config.yaml
n_layer: 10
d_model: 96
n_head: 3
n_kv_head: 3
head_dim: 32
d_mlp: 320
vocab_size: 516
activation: "swiglu"
norm: "rmsnorm"
norm_place: "pre"
norm_eps: 1e-05
positions: "rope"
rope_base: 78800.0
rope_fraction: 1.0
qk_norm: false
attn_scale: 0.177
bias: "none"
tie_embeddings: false
parallel_block: false
init: "trunc"
init_std_qkv: 0.0379
init_std_o: 0.00848
init_std_up: 0.0379
init_std_down: 0.00464
optimizer: "adamw"
lr: 0.00227
beta1: 0.95
beta2: 0.99
weight_decay: 0.11
lr_head: 0.00984
grad_clip: 0.5
warmup_steps: 408
schedule: "wsd"
decay_fraction: 0.306
decay_shape: "pow"
final_lr_fraction: 0.1
batch_tokens: 16384
seq_len: 256
doc_mask: true
z_loss: 1e-05
train_tokens: 112600000
steps: 6873
dataset: "wikipedia_en"
Each number is 500 + 50 x the weight over its row's rms, rounded and kept within 0 to 999. Layers, rows and columns count from 0. Numbers have three digits each. The size before them is the row's rms in percent of the matrix's.

# layer 4 attention value, 96x96, rms 0.128, rows 2-42, columns 0-95
103:567499518512481510481531438479485516477464531464520507478526483475494513503520370588499481385528544506492537380530542567475466684435437479491517501616477556517501534515452616470534518435463460463520477491501573480461476523520550570505504591511504524565455618508525572474426479516550465435
098:495500517586487463551573509583464551524548447501483580500514489384570472646515548513551485474486422523517434516566461378509490546468502391486560480542533489571471519470512556497531470493484589503481580434455477547459519497497494430556617472525524488480505566483477524396546568570448510436
093:589490474497523401547526494489522469468457602628541460466533494461531448479530459584512492394497458483472536496445547528478502580484448491487541515552535593521443501488530519571511560496506467594447572566418489504535359474519499600542500540533476558574426596523493470506457529525581563465
085:521501573522572536488529516510430566614576599448488614481468488507433463538529515458422521645504489492522525468520510499481567525508568495572558473478510502495485527437490588453549565396510556568497491536522427447486533506501526608502517464595560500455369509491525530493492492515451561430
101:533510516572374472503549454541489574467539562554413501548517508470550497520494560479490477494514473535492513556557434373436518463521510449579466528446498410503518502430559520500650474478518472490561533553486600542357484520531504421476565486440579547541538540535470441411518533501518490484
087:475477441420466447516540388533540477427445460502563411544504551567495607399450479422521484555480455531409473551526545430434437465486545477504504511452415503452453476486499458493529402532515561486537567517382492536551454488457531439484440460507508443538575551426508468515508568536454490591
101:542502513549485477530574547567509504522470554529518376400517468375459446588518515558458542475452425441459586552500396467483482481442450543523505548511548445569453372477577517505518493488496503542562535474504553505482422469521523487607538545494461404579485445529493465476574582493461525490
105:444539524645560526484503570412467514511511476499515534499417505479464556523546571535383521598468551487479450575468456433465464460459575439444523442493492499491516483483540463586428553521555490456495523399629526480381494497459474534544530543562424472474501588521473517440514470543454483457
091:470489561489468478467484413399544469388531429561470557628436508573472613481461489446425422541530450528449573538483511451478496568506525476460495517478442539553490556446530356524476450496480482420513525483560518532477531493428442457511501551479582523425471521436482464445460494474447457566
103:434470453536611447536453526492525493516452512405538602563486510450410437489485557441493514576540485516532460491492482449470450452579454457553567450565492578517463568536501501464586471473514458534457425497553418482516621506486539535572531452590564486424461443511496497536439432617524517505
101:451492532474495552498495503509519522500515541519451565432513514487461549572493547548501530512509493553578572541420574527565547409396607562496466483404512444560518498392590503487484453481533445431522509537540505539471466475481462488516528447389580535327537460400511469521479506440529468517
081:472491571511579465472483597572451511498441532446566507413554473456525513503525523597433526563421564516445348568472487527530434464461467533504501493617402553451576459572512541481421570477515502496488520465458461474492492553476531604587505555505407475468517561499472466465524487477499438519
094:496491510530403477429551496472478478443572362546456451575495517518517568428509511450470431480484452534455498575526500404558548436583479443535496494435523586497461562547514428574447497588505604504558576456436502507462575542411519505585472565444487504515559456517483463460578527501536509516
097:450509513535506508430552429459509450471570376513496481562476560567496550434475471417345402496455521495471520415518595516550556592454505487439535433441501504473428536519422495529453520500455594474503588457487476461512538529460482567489455585558532481504484560536522603497540439517502537499
091:459440522465459507550524429580505537437499546416482563536542481542412520505517426479457454563465506520485520486550493525522474536504512557449421502423472494428427567506449475522498388476566543432490565575421481529524496511435523497573524480426456556391582434463474433599582525514498502617
091:422499448482477538488542522446479594556527604487502532561511497433345526474491551528542510547475525491487539490583524431487559553436534426660492461592458530538428544499500585500546405439536477516524466506494486481420593526467556552581483492476521472440484528521487565502454483564536487448
096:493485420533608541540556585580447431488512567433539426426531507515513473495494537373455552536490521373428465549530502413518522511439494562547484521556415499504511457523516516518542542524468458508525567470475453508506377444485556527448510439611475414482488525597513508502550542505427531506
103:534486542476524508491429409572492575511431525397528538455596507436553420459541493422560458495499546518546483435480539509556455558591433554527495470493463494410499602488459573427576414484548471501452440557414491490548487501585522512455483457436511510527550490498542570535493411454584531555
107:431445445491535511541562536447528517525488507499582473509481517592461487519499412533510523476609493483481493531569510527419430371480554501487549518456521505519481416515496502451471494486429523589484499542436456446489565505455490457561464362583529578485589374485527446564430535602477484491
095:498499450482528554465533579507503469520481413510521504463487496475546467554489446422617525353510510522543579454483499590582548513389492583457550472524579476628545463535529561488471446547413559490426526478455538469536518499519479419506532474592482456557580518539511548520571531463480520441
099:551488544610510561439452503478528437513451468561496485502442527492506462515473511444462504433486549462396467454533453375452478523518416563493442453419526393493473524488548436484552376492442455479550431554582461507510496517531448468462524574556602533556502547522504542494518466417397528562
105:429481580560594464463493465516467513432552464428507552411493507566573444548530529521389402477457476512475442416480555477614442560454435480446497400514450557501502511484520525488474576484462442436516531475523452431469535455453486537491522657524578437470499483523505558460501460468491547519
092:502484597505471500498500511499525496571504501572488536441464529563463560624488549570500508529471494511522504441472478453436485409518532498457541512446558505495492474561476448486463509484512612572447409438531359471552611521502427538554505557575526416537371546464515485434441537520409523498
085:454519467491508495496504492533455489508401548439571468500530503425514514501501491386526526518503550410472460508601375407480512507559400511621512545623470463517511521590496531442497424504465499537542516407501457509462544499520567417484528435506433434559500436593508506453520492517409455504
089:449506532538583515433467538556472523520534552471528573421525461453592527470503591541384499532415571447469448464464522476514503529404524462486524481549486471504540526444487529488512541447477421467478660496523447534436456469490497577473538419477478527366525591484487516502524422444462588467
094:512498529514520501552413491489577562469462569569558553394483467453475448529498553636505514566522401593503494561370481521529456477537488421510521547462524518459460447479558524477502557406546435507480384512533469513512460447505461496477489542454571559414453456412480432429448495496499489535
097:483505530518510453629447564478522536534416460447530500588493502415575453595482501510615504440588493517582403475558488528528501485480512452397484497514575441468493545531515532520519453538456424498444483475382474567506472497556469424536558448413505536503582442443514463510479604528499501501
109:554538519489486486517424483454544544591508432500517444556533526447524497451473534508549496512447535507472396504509520459480501387551535368476572517424465429404411498418415474468573461523569491540502404465496535533556541536580475464470410403521474484525524524469526607528458423490557508493
095:478541568494500489531425475519572535549603468545431552580536506482565427582503519589516434453469457571546465471549569605471507443552522437433450447467519398493482488425455468498453473465489505514522480567502468567564518538534439487448506534399538611377514472455492535492512490450582515480
102:552557573430474542497506584462471603525500504509448589508482413489500521544525431521588520529553522533495523545552444564457466625651492463538483567559447572541558546538471511484518402439477577477441463465464522495518506540464466481496521453564399573509533534506467478420449483481447495424
114:505473518379445529529405501541458469511520559512534511521496478530582616492524553482501544517556450373550517555513434518480486520522440478598534508538562538509457506568508467480399503521509558583471618492497448463530471472495497505379508530492435516484404474466508583420551481467375538518
112:495484460596537380554583509505441523480473482509465492460537564569520514470495564427495420493518436545575497442487539473581570511423538454411463532465433508407582546549518495526450432518508481486450600458452486533424609520470488493516525538512527462539526552612471443434536555535501515599
119:487493613459547574481481560385576500481501560486507524627509443494456440470506429483423486436502514461494490419500473461493482557517530504513519468566519446542470574573397459473484487451401385544504454478510584477503535466516462457512468492454518554525506451503532505405404404423441434471
113:502462461525526502460488474616477468507506509502444559391481530561469492448505499553587518495507545529558431591505542546638479451462476580494417446506565528529512390476501485522536538511542515389500462612528465464504540528499496550472481497613515374459556510557475505590557552540545487466
124:577522483511467521426519528555468557418482528465483451462471528625495482491499447475608494465528464400456519497458586434501500449470536415481508497470590538585494465504545608493581467511426507478497504528576536448447502479494528427403458491553564440581450501545477546500437519442476578383
117:492523479496488504502478499522503448534520489504516533478486470495492421472513492472491508492517503553525346519492509574486497502510464427462452410493493517527507381400451584534570426522532495496609618489573527496513472516417538599465450516485402511435453571547498511579570475506460393367
116:519555396551602514517525475576555518410539519439570520548432455605512438440467443528492475509501486539485455525515442546448517571458556425495510418481448540488489477405573608513429538464448544490444501540432528486382470512488512622520482538517503502449497510561506504575448457527556561452
103:509538558418519490542429538433471472544501448454440491492468495568554439389543428384506483581540504503479395367527410492490529587569382445531405480496482513416519503568470509495524534536468468525505430464447560481490497450473484561417440525485499507535478421489509545489424489480548521477
113:498530528481422506541491520638463439454478469507388566475502457466465513463484550531479563575399463502441573462434438495538601578540464480404501550541480480541457498537432479497520551516509563521536488463447539523536479477487522459494526494552453468504516302453482416549492476430574481506
105:554497541451543543465472495492483564419485536470589504404477510496523489579542456617546473504474542558455474492482650460514408428457550533461533502397566486501572426444528479528550486494580476413463464545533507484530571524509475588443473538527468426590504517485498607477430526423505506515
122:560481505473560488554556493418502429436490451465544466403498531462428473584465490495529443570528484575435446447519499515536447489548466472476570537449602451552445558521364443461526554567526452520582430524572521472533509476499497409516510520574605461500570414504516609475538481490481523525
# layer 4 attention output (transposed), 96x96, rms 0.13, rows 2-41, columns 0-95
103:510444548531534493474382418446504508459517558542523437558464446494420492497524449481477457519429552529485475512521461553516526524501454565479519527514508519498379458454475530508634473496478444468494467487466402603572418539417655459486558474456535456525484410514466510411414529539460471501
101:538516453513466553513463564545517493452514445442434495482535442452508441470472585551496434435474465534531434462544427557463502439510514486488540458518456516500534510530559515617467458466500509616371442531498485541384477553534557447513546499475584533646413515481376454522511510518469440487
091:542490572483446541494520502503501548404510570474589442452437477511435481554464489423415466498428518562471460504509512577537532463513484517477444502512458520517473530524476537563521456427566533516529443503489371466628452487437542438449490448359524445432525470537380460405529514508502426515
088:471472482463540580488439465533507417531479446426461519519534419546483550537511454522485444482474557519498558541506515555432517485477582553512543526426541426521483446528534455556597524520494615534437563450430582532451439460540610468497530506424603495543494605548537385469542441477516550546
102:469555533509474501565463556455509550527506457544478570492519430439446541487418594571619484425431445503491454446505495549445517499568530443440518467493524495390580472524505475506440538605413476535475466521437484545461431593509470502530460559463527482492427557498380536513544531608474435516
090:512462508511360397514558558490513519540546477503551507507541489526487517468381522455458543506502420507469463425579580472488541548541448451498465546467612536520548576550563557413407488451494490434517434430523507457496476479544460478459412508603480524460548459497524608547547557507575481525
101:530498557446422621508541500534559539476463494464495459495492554508496465517512459557547558507439487492489496431457509495516576436524485403512554487522515491499619509516542540615549494379496518580450446611551474439514477519496558483461537457375481485562472450470407528550548431581416502555
102:613464520439525599443433494505395503479463480472414496543479497493497529480541541595564512480550453428556555564522472441518435490490595505542477452532477415531532490466525466534545516498490552623467427534529557494548499509570456508554508402509560574576520471518401456558493593467493589501
094:538484505519467441499554492513411516524519479531451554498472458578475529433387482465525452521544384547503543567456545479498410506467537466508411456481479450549527460460477535407432528566467459508513417416493547590503510573514355451528397518580476549525478529504452599534503541563556489528
104:514512475499545456489441471513445453465564470504505588450475522646483597450460445492443518411438542475510515557524487552486479465457517546563561573477502499512441513551575449512500448532535623526475578483555525536453540451559523509510478520559488469642484574527510443523505423411451431399
096:560526338512508518606655495484428534563513401581456497455514502480508500578521489557530524501556511464438528537462468489450474542469523459512485426499494414470543520488473592480530530591498529483449517471453508512471546561532381497455495563500458486479525537443567460500443466589499502609
084:607441486495520514451512436533452467451498481507524417534453508466542467527590550575521567569393526450529477488546483416570486529470489472546549532526545487552490498521443454534600422441521564527478530542571478410553489458491526499495641438511567593544501406595471423482513516454488536454
095:578511512495515479505518533520519411505533541474512564474503523500464473487402572505600457468535332600557512443501528437541479493556563457509451468492471523430575503471474524465410568490434427509526409472494535441492460500523480538540500483600521554476456537536438570588520536397588442458
098:572477471486519459454482537502520513476491528443424482563533458512493479474468480417534399528600417645541539527479554476462432504535582566510446434503557554525474499393545476439486586411443460461494448390497545556557457504538533500529468481554559539440514457540498564455437541418568483516
091:484472398612488459550565448493525410591540463609468465535543498504483488499466531473511494512481448457474464447471523498557484557523512426565441504506580481516509521592510512427484515459349505344577521491538514502497581530481462481435482519574472515498530535499391458569504424442516451483
091:539489463472559449507438449466489351505525459533535495525518521535513595522484503603554509447430527519489488538573496564458497507527546529535608553405540475410408492534515493534588525539415525480457442486460457520511490504526605529450466552563555474605459507454401429517487496459474507606
093:511564528458464567465452503570592549464477427433526396483516492584579518547514559541511537515434535457464465492536527501479533463496552501488512491523623540546498518537537510561554488359554553525493551529522469513501501396556610472508523477443486639474585443525536490558552565488458552562
103:452468433567542466531479459443552510467504542547522455490529441494516576471536551490423549485423585511498422450525508500478539594494382533491556540505505535446415447496496494437477513442500521357534646558501475549469518454483565533507525554526493381447510529519539458412463460472491430413
106:481484487436462471525507540558530478534484475522525561486488615523445384519475381464449525419540444495437536517532415553505607412478518487468515539498540462546523580527569492479496404569435587464539484465503514459520473486545535515414439503494523505552599588509650503553485521453484548485
096:479585444480522539509538620557578479462522530448493434441511623452542368498562481504481453528572514518533470497548471472412538436465476488443477488583453566556507536483558576537549515462492431501467547539486489550481546481503638510441541487525476450550514427460558488513386542562459519544
099:407571525510453477465487511511469600463463511521410528504484519582513556364541503478537528495555409506593480465525571552482499484502438453537538473556454461494513438419588401460498554478473502507542585509451453580574528554560416503581449461519477502509501519501477581440506523591479490608
101:557488416505483466465508478481433584444439525445446394505507435586493467506535495513531477509494411570536481555428472455486437436464544566507522438542554491525463438407478493496501472400522555482433504425508581608536403529485472481585598458451504556482504443573523504460431497480479415436
093:512457530449497553423536571600411466504466517453474578504502489505481434449570409511474547502585505586530576501554551550544520512492481461500495563423460378527563540508554437558493482457574584596451482406510554497475497518521423426533515452430537486534462548504592517498493398503548534525
089:481508578462543506457416500506584423474516468476517529521524525577556503467543577573546587516406552453476455472555474511521538500474425456478601572508549556511480443508515440540487475416483457495528546625565434528393521446514596502529501477567508499629462498506489511576576537447425520495
087:587447440540516530504524468483480543427459363428431379511448445471562508545557569555559487546450552479516460548476480526472409542510568549505565437582532561537476444472465518497517508472473568510426533534466480531503519505530473468535529505448580574528513449541499371432495620479470491567
093:506450465479450524550580440505415578491518493491505529511508474536465545562473384485446523472471492424462526522416502533540463487437454472522545547450429396543531418542399473474423421576607569579416495499487519458523480512511355504512483509421490473494454529502443492445535424539437472452
097:472549420537442541533532519461574569452521514553478543377506547383452447444523592460457507408511525423485414483508440528539540447506418518470543519515439504500471565537466487556481396533531495491545541584535476539414544551481458448465500585524437462590442514398536470539456535464476462518
109:457438529507447456520437510463512557494451528500501581519538504431574574380499490479460481452532574515558479442539508531475497603596435550520601475424453521429432543461508501457403541527529574495458517563545510401483515436570507543513412555533540423448461523476561540416495542465580509479
097:456504417566478408527578449492469571524480500549468530536515448370573519532498509431516422498583503551539460497415451545478458456506500540491543386516414507468467547466458461474427511573472476507478487472502510466477490584517342513493499573516478446496449572488492461366506416516529444497
100:426457553566549512471445422550518363521511559509525511561446531477550500490529529531463429503443553466551521520569470488476535523429498466442506555461382436546466474599422456484507464568433437513557500538428475508471507501494579457495501482527566514622420594474414476504499549558507553419
116:478493496434465506451616479510506482485468484404519514497460474536522535527514457550463543536558621551441555482485493513494494575491435507600554525464552529496489435527418448530357460462594433469509480504552501441508460519488449422608482437501474542474487599531590475396546456529570566508
111:497523462583442483509461539510441429462576520490462451505485490433438437555542625611499476449414502428502475512512456480536488451547509504585396437453493546512432489510630531493494486488508424451467496449497552565439511507592520470508498542487489570483496514496359515501429548423569438455
116:464498519503468468424457505521529519523479427485483549505478543495560489356512463529539507404530545503453483581429557548475474497420484448525605542532524448499539430558457437467437504500382587479552559536497444523619452552512418517483530485567558505578432457493527545453429516430402512492
110:503520494554580547562499478506494541473509522573482494507479494565469451610553499470471477576563435554520570506564458385486511429487528564458396492490599502419478541449535458451558560544536462484459492409506585511481522543397565555450575503483424522438596450519530430502518452576492440521
120:491540504514438520514454564563516425516557478435564454446526578602375445556516496487525487471535436509451518447490582579462587489427497581449529499486563479449502443473437498473508564495458497494416409461487569584460447530553574515393506394505463464515586520487464540495518522588514467490
114:564439638516553489494515466528516628632513523533517494545522491506379509610522446423525549625548520559510446523543391448545477461494521520475535507469514463516500526458473535543467533441422491485513517536612507455418442585472531558486513452465534495461546444503510470446475507556503523467
115:535529473496510538521518447490470545482496533412570495503535484495375498500427430401468493508459366509448516546487505504535624502478526553548445495524516503513468522441514564541541366489370474498520476493525506512504452486551492560495572521508481476586616439565548444445461602497480479404
104:391510645487455515474458483452576555461517490464553538513464553538518519491540432485466527470553496531540449562449463431568526539521478515538520583439487452518434435569414433457485453405497454498549556516446534478552376435504506476525546479450497597500473441525435538481483503489447534358
115:466511430526474460534515531469471533406467477576459516522535499532614466530513462507527465593487458524444480508462538508561447454465470543565477501484471600524568555570450514571506537467593514441478577569430525451568439429522526512501549448456529456521395498449479570511617516591466470371
104:482446430465490562494471582555425511556491546520508447492580525542487477465579518570457479488519445543530505544546513476456522537502497476391523495567537414517511457415417495456627512581533549598446464452475519487475488479428513516380436484490474495426624474533493514478405477603536457531
# layer 4 attention query, 96x96, rms 0.107, rows 32-63, columns 0-95
131:586468517467467473490547385512488549437539521528436547469393481453601547494512531549579471527505452567545507453517541491529505586425535490433574527435497472505456453483503476566572542466495479439508499497509536525377468429556497374494536546386437530542475464501454483435505531431504604543
080:503500440537419604536558481486487449490552570464410419523515496452465517457499561547540410520518446530611581398468510467529627535438455528491548530541497585493443459492529549521510546455453463411606495499488468558460522520518575447522531489549482451453565457518484482481422525434585459451
105:591417462530435499590482469527510492443503534501474591492423589455536520534551496561582406545465480562508573439492541448478563500446517414513487496529468529488431444419446499502511498506417512494532508511577512524470516427586493444447534569409455525532468443489486509415523513467600643490
073:550506327519440469481446478465425483505558511490495535529554538475512438437437517469485415507508570605464572412564497498465436507438573544481459559502441512602514460519491572574554501481444496474453607426622508508518506447543435500498488549464491497576489541533472516435539494476498499419
097:561486535465400506565530467450466558473572495463504570490470507461653518509500537567539391566492479594516543384497547482521597489401486472448559545459527515532504518496464560489527543500455485555556425536543572562462441390530561481541477560501478507499523508493436524459528538397540558471
105:480572457477565532380452535450506409489513525477571481486551467480468550474469533441504496503505574440487537524631443587482485508477468570545573465445562522512541546527486465505486468544518511466371459486577443469618483519498522575385459392528555510446459494511560489527484405470456520455
133:618436495527460490582543425494521532449587525450459515524435560461599522496510516523515446543545456582530487506536565452548561499393471486365472516486507465504517507441491575493527561435477465506537517484513556585460451412523528416505490562467478476526561533470404484438535520399534608528
096:570521514546512577514484428504472488502535475441529466546527491467487474418462461539443532474568556525515492449500402515448516532482490544401496599403579359580513504453515540571465487474560525478518526514547597450550380475475472523475558424516437498570517500473497449633571497570470502497
105:401481396454499603431460459517476487521402483578509507483426486529495513544533460509515522419399538558512516481523514504501460513591527491578477494469547484490516544565490458494433546547608521482545495473515513470587501354583437534550443504394518470564447505428535571546488473542408500502
119:506488539457548539579537522526518471438514423624556538561497440584495495373478475536546483548456601488505672528530508480502495485516541528447469541463444529505488467478554508606518608518417463580458526500533429508482436508529485504469488472524459491505549441444478469515456399462516401459
105:521509471494424481493524467427523492467521472547531492440613513400482483526496485546452494459483421557425457578444500462537496551434551473512476515617476452534460500579439511570612456545388497538506462577471602508487547528578422512484474569594470608541495482513524454522598501475506547477
101:491599479589424453481463416512492474592533434516489488470519540520509494466434538462522462491545538498512598494456563559490580473533583432395481537471575491516385477473509513461475485533565411477507545441514449467474539548514480536479435381551492475516611429610478459561512508501517534589
105:471443537631492483505530448508589482506413547557543469469462517497524526477544542374513554452533439516428494480452414489534622463516434463549499498485517452509506468546439484428427500467505433568362526523482505538450560534552468473551488505510511476516553471480535411471470343552540526483
117:532497457477577497464606523547467485572479433497555429487547471516466514483436508498556452474386469481513538470481460542498453525418529497521542451511383310534488452500473549443604502390526440532529511491450458541515461506434432570476463585472510477469381503526473518470524481494470536451
109:456524548428422510528520513455392471489538464560470424597575527462417505519505528525443426446573621441594561508459505481466419527496528556484517470500579454581505551496455423444469540492532546530476479526454515475471551479446499508506531446469584529478427611571514473496562490379460496538
110:516506488561436365611427519494470479497523432474493486509526482448430497488477522576460536613419505516515478520506472435488532481478545448439506496422406462535474415522424428562637506528439440463520511456584494526418447538520472517479528519443518490449452506439524542459434417562593507488
084:397533529389490427449473535488553417562436386481489505576556478495426464496549490464495495468502535404497476591528396564579512473542521462547528451534493588462563481503482506506464457586513545605532461518476395445558529527517474609472445483511526519493542468498539541570470485569509441458
096:556511472510449501511535443534466587434531439449467540504452517499540524493457499550495513555504442622482498450468573489581473509443501524467521527407489453525509495540505554540595567449442435464523431517524573566356420434499475424565545622453423543555487517509431454479571537479511571520
075:433466525420600467576468456485554401527494511504454535445532501512469490571569433506547417498510562454459476533495446487441541468616493470571556472479510571488460494476494377565451441572475562539512526483524416481613530541562524528391449407495530545501486432479549490518423481527532498443
096:549463520527402507524479379515549512490532492473412549518461508525512519488534497514518453509535413526519523469552579493607552585413340492496537496405501489473422446437516460484533534423511408468548500497500537557422516478534511498547538553469481548508514572560491424418583496448472597546
068:464554474515571505549587499516451584512509525489522420466484521443523480516501495514440562389380482394534464507469485490414563437503564421562490535458451538503495501544411459402532477486568477425608458531492472487543520510506523416493444512508559361496462543433508587487507512555504435538
077:551513519527543555506489465550380547468444580535570515507482452436519531517451498466519566502475544592465558452439461524616557488436408403494509538420414491458471520457459476416518519470504537524539405543545494498560416465456560523567506561442461556481487577516573531443598548477524547537
090:499478440437590397490541477468526472483605519442481433543538556474562494556493557489481408610526480494614485591615556461500557503430498558439550478457498482524533450560459490515497544476497468503473504488483518556443491513470465486394402502473516453393508506485432523420460459384512499464
113:482494452574473461415467594531535421511485491455590453497558495531454455442470560459519605390448411502504500578470467499416451504572501569535463515598496466412521521461489530452477432529477516510520601515474443463459534513363472493548590473557539501538478556518544440494518567454510431491
113:530417552482480513596525531467480499531559482503453546501510562477489530465531467583403446531469506511440492457545491431491482418482460492487566361481444502597492426474426463484541428429508494609516418594452548557524467461473490469432430607415538510448510468532471515441482415567536507524
096:584554583482503502394495458500533537474476527502493559571487534489492534486495413455506544522514505563682455495540448449486548613446526503529626454419495550460493508494563452437447529486493567460465464540477583506528440510470538446441573436446539451573460477550529479444548547505538432505
100:506546587479420587555515473394536460441451551468470522498525421468484485491508459533515462570512494570290521556482583446502530510521536515531509485424477479454427518460502543517477560524466440457523479532519516510482534482490508519491512565584603536520520514665562415514552503536491482496
109:529562398521433506526546485431418517437571451595557443555484476510572496500540501490576553471438421537398526508479430518470414530475529523546571510467513507514550540561511498427508420490544522487558547492591457517519578423482470469486517545440588459485439521567455504597482435531477406422
111:508464363515442337476532593493494479549501522473499499487547552499542496488389590507417501556548483467431539452544481556508518499451401534495502574554538505522579469511513468506445553532495527600444449545467493424463489455431514448516478522517481516547514589477470410481478532482494361513
102:577440480433441554527480514506625593485477531461591577492460520513483544516521505441520480529496529498519565517430497376495469563548446528445516412488412533368543505466592480495446495448576438562458488506458605453555484469488542530538484467408554443474523477550540449578493467516462488539
107:532556559412462480432526473541539562491439471465495573478489429553493607488526537363548464502511426518552558447493498534439552486485495442548595505506452504545488497529506537545585569450449465509528527502517471508489433458488545509575543607475584528456490625586553450459458417510469432436
101:431515421536472466605523428476526459506450536442455462449503506452510518556535514423579530420494462479509485563503516592482515488580508426531467523453486474483382397551499492507577471562557625479462644436551537496587534512515505567420543486488516429470494485510455493458506432517496418475
# layer 4 attention key, 96x96, rms 0.115, rows 32-63, columns 0-95
113:564372457551521574558515442503567484510600554571426519481445609528566614492575462485464523511556566510568527459497583495459468508510520510443462438495433508558509480454470466496491451467436513539578520405559513560521461434454550478508480520452498516556498574426387499506436474482490539566
086:574449545524501460512466516596461428521490516486539402476521534531600555479481547574447434488444454567402478432530449443492487556487538545473431459497409400492517447449424496435473511497514484568468639464431459435443458531490425499499528550505557466559521556520571582505492527507413533525
076:541509501441508579473570407484511547461603552554448581454409537469564557507539415492466593488555571477539540584529528492531407458483500546488556452494571570509408528538505480399510488475402516521459501439504543505550488487495569510559522450420468522523548495475371492488530445452493481584
100:555410513520467513507458526426532551427583549551456584479429483500544484513533438559559506455617546476597458486566482521484459540513499601542489460561580582530459482488608490533544464471508539497501475455499520602472445423493538427486469497448438457564522520491386509484494444434599443500
058:503473516491556562369533455460532477496526535554458517539401504467475546536562431542479500531505502512535540545530516510531500498468431568425461451564520470587463513568533574416527544502529524439516543512557594523575460486486571517518518501509460536497498493512295411495544392474501455589
057:463522581439512534557416555514445508616533447421468469460553425594471493510416508553482485431422500489519510459463504540492529502449567564475371501533512468481522491471505548498484508444664459541433514531478409529534519406573419536534506433508476476444479543465535503522455568555525558484
103:562412514516484592521578414475572513467568526542455546488412603474543525553570454481492547520544530558532496503524517470516511542491454555471517465530533518554503496507458542455522505421442492521516517483534569593511465421520569468492433528445461504514529480462275452459499433415530533544
127:420592482457412476483463554501463393526439469453585555480605367479495424465476565480542532511433514452514484483466458560538529544563488515541464573555500556476549540543489516478510470607518446449488476506527430442441574527483488511511504525529521582535457482482633539539437573577511449476
125:578440493511518513577586451467576535462573510461419507502406580490584507492564505519566497536527466506574524540551541524483481481434482510468602451496502547558465493451480547446578470452445514502469446471552556588541453397491509476552465543457483491412480562466359457466509452499559563597
112:496556578461467476454409487461443500540509499525511550452466520438503407557475515433412450476548506531512444426554495441447516550528577434553476476527520540542473489463486534576515456544491460475391478493588467425592507554499429478541617532590513550415528422533466513470383541524547566462
097:469579427528485446506519523506502547517594473499380534566468426557422585466515397607589555542496534486538496444544497534484522523545536522490519563518474528473562425562535470487492560534483577540549474575516423552473482576537543492526595540565460452553479515371582482469481451453473531517
094:554569522491435528540438527561522476496486501544531469513473492507485433501506525548414463463466462508561483432444516545502453567460476553574419534419483585516555591517459535445462544515361547516479440411502514545479572608627444467519528583421452601515513467536464430482518505443479481540
102:513475508521544393675511505570529519512472531553462475448471552503450498514470487510448479498464512487498456442588543387515547483530460567500636490501521572502626341484450494445446556485462569533487501533411474511510467458427473484484500493497508467438490499456559532548544543469505502581
107:473513470478576508423462557506430542475452486494376454489517450512513433448452549442527510567574573505505402451483529554438504499523558520507467551519563569497576588482575490549422494470579517472510435508508533477508444487405438515385473467585540433548491478567575487437521417510541456416
102:513462433500521558533449460597500446506524465493545457493401469539536530485454452537522506465482479607526464507513479560538497527489549502401467557468512532575477488581542511517455517544398438487516571415633436521477498433517479570560415524496527420502528494556350479570477447589488565492
101:458574456532438451440494472505437561420474551517523557452476455535434490459481497444462456483543537408465510496550499470428497510534556563575484527590556571494436457545686547560499450428470542501483457551468417463521485551511470487508507557493452555528546520615571492462508518557436408476
085:581494466481479600531583388465468587420549479498467521487454514472557522486476541477516480439491559496523511612496562521486563501457489526468473524478538496536473460575484493534531505439503403498503410474601601585443504443559598493565456552467455428481520453410431504444549520410492556553
085:581380478522443602472555422493507460465605558543440561496366579473573580513556501512467541507549593508563531490535541464491479504515468539449471428522512547576482471523495501445491462460453533501555505482542541509496493492489599507532440524453467484537572488500348470464473463422541485572
098:435687547484563497468453560501407535541472518468486502456571405525564475487482483568486405496440474499465564556512443444506515484449466527512475506482527540459415458487581491482536554460542466492414521564406461426462515514555440504564617452503564455467522586511550514461540490578505502502
069:554378452508441549462488426496533502467571496583496527529410566553572515505518510483449605461569609514498556495494530474539464467457522581497479452463543516578552505466484537474496562494395525499481506534459535537492505451520613517504427505429474480460498550446365474475622427440531524533
136:394631552513519463474527632534410431445441524424569474471547419465427408487456530497492479507459450504448476498470474583513445587465483446532498510516483495472455551467518485572486501542474495418453500505515445465554506637520504512448499428515544481532460482558595420541525530534484430450
136:524388472479432530523605444500496553439578507496408593414375599513503515533458426454525494553505550492532512499476604505587521511485516577492493467477525503540496491503482477468499521453483415503575534512508550584521464409468617470499458535477453518506514493492376413474526437507513525571
114:407588532479552489460391578527457478496394497452597462537622400523434411474418492513473467488463467515458454452500427544488507490536474479515421548533506428475522525482514506549467489471545518457469522527455417396493548534469432483430517469549575513487486465535635525523500523585496468455
078:578386418560518542523552426544571526457559441507512619459427555505503555540504527472542571543549560517474454489490531482476455498477505467450543495505500513501545448510411505459455519453434465490605451411531563551458493466568573481518505518439452420569539458443507634484520508381520502517
074:446553576476523427385480479544454543520416548553489404556548511511470490493507474517543504543531516506432463458510412463508515401549524506534533474448562521505469505534643488432442501574550536529432500519419402509485451492488436506478464457596564493486551499537474469563520417646507468458
088:431366498443496551536574513543433475503573434466582540429539476557524508470510509511558470437459498523398483536439510573533482457508509517475501496535527459569457527518447408398590521440589512528515516466592511453432616476509495496604464595515446444536511458477546478481504582510470546529
097:549501473533531510481564487521488548574536499592464593464441576509481601428457510587515546516520560552591589498488514474508504461469549455425453493460509513560549468526472549467594542534418604459519473552606494499457530556521531493614558463497441507530493506399441397499423522538506503445
103:425478523509620472395563603511479429555464421512400482449509473511491532502463475533530536438510532485512501480574535539349453436431446526477575487590401498552475449506521437517452395538404487446469420468490492557509447501474536500514457559528475498507499458453532439551517491484570459498
102:548406566501516498475478478432467545566577468514679503531471484516420490537492439549509515455499493553571409453456544410543479533576520531524490486522406553477530517459500503547493516476484422414563553492390460555475428427435509536489495461535525463499550474487547571596587498524520468566
097:508455520425491538425568436497579459466460476567489511465613514493545534498489492456450539497427559499458422459512487459522474470507570453593589422471425452486500513445389499516604558503423578507411549415502505534515523453500451472496529526469414440479502580543488529498439477604489601502
104:498423401510557511445492514419481433509586476515457520438479520512497425492383509560451506438533534423452481494498559396462534508463552526446495463490523505543559494501568502451537491492623524479541406569494516526581505557486484528534538470551458386497498536657579489528547522509447493419
097:525535464511535396456485538513496503496538511509483391418464549545552416456555460499495434514412457437514465538624487465426448535490417525514528436502478499452586489532508501468544463439414475532512413588470501495473529547532461386402412534477525507505461580404446518511528537449522415462